{"positions": "rope", "schedule": "wsd", "train_tokens": 136200000}
Each number is 200 + 20 x the weight over its row's rms, rounded and kept within 0 to 999. Layers, rows and columns count from 0. The size before them is the row's rms in percent of the matrix's.

# q: layer 6 attention query, 192x192, rms 0.0633, rows 142-145,173-177, columns 96-191
# k: layer 6 attention key, 96x192, rms 0.0639, rows 77-81, columns 96-191
q173,099,200,214,206,205,192,219,206,211,242,177,192,235,198,204,205,202,240,208,181,184,198,203,174,186,178,204,197,171,235,211,185,182,211,176,206,178,209,228,221,202,209,212,187,184,210,215,183,204,226,223,235,203,188,235,193,210,226,141,186,203,176,197,199,202,171,183,168,190,183,196,173,222,216,194,189,196,211,207,211,240,215,195,169,172,203,191,217,210,180,192,203,208,188,185,195,231
k77,085,198,238,224,199,215,213,206,171,204,181,187,196,163,214,173,211,210,202,217,222,221,198,216,212,161,223,197,218,213,188,236,224,183,177,213,194,194,208,213,218,177,177,221,214,179,169,171,224,201,194,212,198,170,192,196,190,232,189,179,168,186,233,185,214,209,215,175,225,189,239,179,237,195,177,196,198,204,211,175,201,212,207,240,188,200,250,190,171,209,211,180,185,166,186,192,233
q142,104,167,221,224,197,206,142,196,218,172,205,184,219,194,190,219,178,201,218,189,216,207,211,189,227,151,198,243,174,179,215,204,202,187,212,189,207,214,208,185,182,186,195,217,191,199,190,229,218,202,214,238,184,188,193,171,191,228,214,179,191,198,217,187,203,193,236,210,194,232,190,200,197,213,171,244,199,213,200,200,179,228,210,219,200,231,181,201,220,158,192,174,221,183,191,198,193
q174,097,211,206,217,184,187,161,200,163,183,198,210,195,171,172,204,227,235,210,194,195,218,180,186,195,176,189,222,183,224,226,229,213,175,220,198,220,165,199,184,200,225,180,177,189,171,225,240,184,204,209,203,178,183,186,188,180,261,186,159,227,156,226,226,193,188,193,169,223,228,178,188,191,186,212,213,200,211,169,182,156,207,209,223,207,224,177,195,204,160,207,157,207,213,189,199,186
k78,089,209,200,190,160,203,200,196,229,168,207,170,222,191,192,192,164,230,201,170,203,194,177,195,209,191,176,212,226,167,195,216,223,211,231,182,172,176,171,179,255,189,222,198,152,186,212,220,195,187,201,256,240,227,195,199,159,196,189,195,195,199,233,210,187,191,205,235,239,208,179,196,163,226,200,212,190,212,214,210,205,183,210,198,213,177,163,205,185,195,163,179,186,222,178,200,197
q143,091,220,206,181,184,221,223,197,181,182,239,238,175,198,195,210,201,185,190,196,176,193,150,208,197,188,226,189,195,239,204,216,208,193,189,173,208,186,229,185,203,210,218,204,250,184,210,186,211,206,184,186,191,229,183,214,211,168,214,227,199,164,201,230,179,182,186,185,217,191,165,170,187,202,212,171,234,193,186,205,238,225,205,203,176,196,166,177,208,214,174,234,207,213,217,158,189
q175,099,229,202,221,221,251,209,194,189,192,228,183,190,177,209,219,207,178,221,230,207,206,210,237,176,204,218,198,188,207,204,197,195,257,165,195,207,202,194,188,196,189,197,198,225,158,190,185,220,244,190,187,215,185,200,223,181,154,155,238,200,195,200,191,215,206,155,189,206,198,191,207,191,206,220,236,158,221,192,184,181,197,166,175,199,188,206,189,189,191,247,180,218,220,203,165,191
k79,081,238,206,170,195,168,215,220,186,215,208,194,196,208,176,198,249,183,194,185,216,202,202,186,207,217,180,226,236,176,241,174,213,195,199,200,230,188,194,195,215,196,188,235,184,184,181,218,194,187,206,211,156,212,234,202,221,213,231,231,204,221,228,182,178,171,149,241,194,201,159,195,195,217,213,200,219,188,187,178,211,251,218,218,215,186,180,242,200,186,243,189,141,186,231,231,198
q144,089,201,192,236,198,204,220,205,172,222,196,172,212,190,229,178,225,203,179,216,171,163,181,211,195,231,206,154,209,214,197,190,190,217,176,187,211,190,179,216,251,206,185,216,205,208,204,186,194,201,195,213,210,186,192,227,210,211,185,187,214,198,198,216,190,175,234,181,202,192,191,209,160,220,164,169,205,183,177,230,223,217,216,191,167,209,184,220,211,178,231,202,196,196,172,200,242
q176,098,209,185,199,173,242,214,210,213,200,201,180,200,221,211,170,136,209,196,176,178,195,171,191,208,226,210,200,210,154,210,182,199,206,184,187,179,169,210,189,188,183,219,167,212,202,212,203,204,186,161,215,203,168,198,232,184,247,196,197,208,185,216,184,184,178,208,215,201,198,205,161,179,221,196,191,188,205,191,195,191,212,185,194,208,188,211,222,225,197,173,226,209,199,213,205,206
k80,080,193,206,140,221,180,174,166,187,205,195,158,228,206,197,200,185,207,177,194,188,222,200,222,220,208,190,229,201,180,191,137,184,190,178,209,216,153,240,215,184,201,193,151,204,198,202,157,212,188,206,205,232,173,193,195,211,166,196,227,220,186,214,203,228,218,206,225,204,213,207,190,205,199,184,204,186,217,164,180,179,216,208,151,188,223,203,228,234,236,205,183,215,225,195,213,200
q145,090,200,221,207,198,160,177,158,181,164,195,174,228,197,175,172,225,206,215,199,217,171,188,203,196,182,207,183,175,209,193,203,186,240,193,197,232,211,228,192,155,178,217,201,173,193,203,211,196,214,223,189,186,226,185,222,189,235,191,205,234,220,174,174,164,156,242,231,178,252,204,223,184,192,207,231,220,227,248,224,174,206,213,187,200,198,213,214,204,227,209,178,185,205,197,195,210
q177,103,176,219,199,200,222,194,208,201,220,181,205,184,174,199,192,233,188,183,214,183,221,222,218,173,180,216,179,179,235,185,206,185,212,197,212,199,215,221,204,225,209,191,215,214,222,210,222,188,208,208,148,229,194,224,150,249,180,205,197,201,234,194,181,251,202,215,210,184,209,206,173,217,177,168,157,192,198,178,221,193,194,214,180,219,221,180,224,215,231,196,186,178,208,203,235,202
k81,083,230,204,201,201,205,198,209,206,217,216,230,190,201,211,224,187,179,198,218,181,222,212,209,147,204,180,208,179,203,159,196,211,199,199,196,183,206,200,199,171,217,214,188,202,197,228,164,199,195,191,214,222,200,243,236,187,219,221,155,198,185,234,208,196,153,214,172,233,198,238,169,196,190,205,197,190,160,201,201,186,208,200,197,225,226,169,210,226,197,191,162,190,239,231,223,204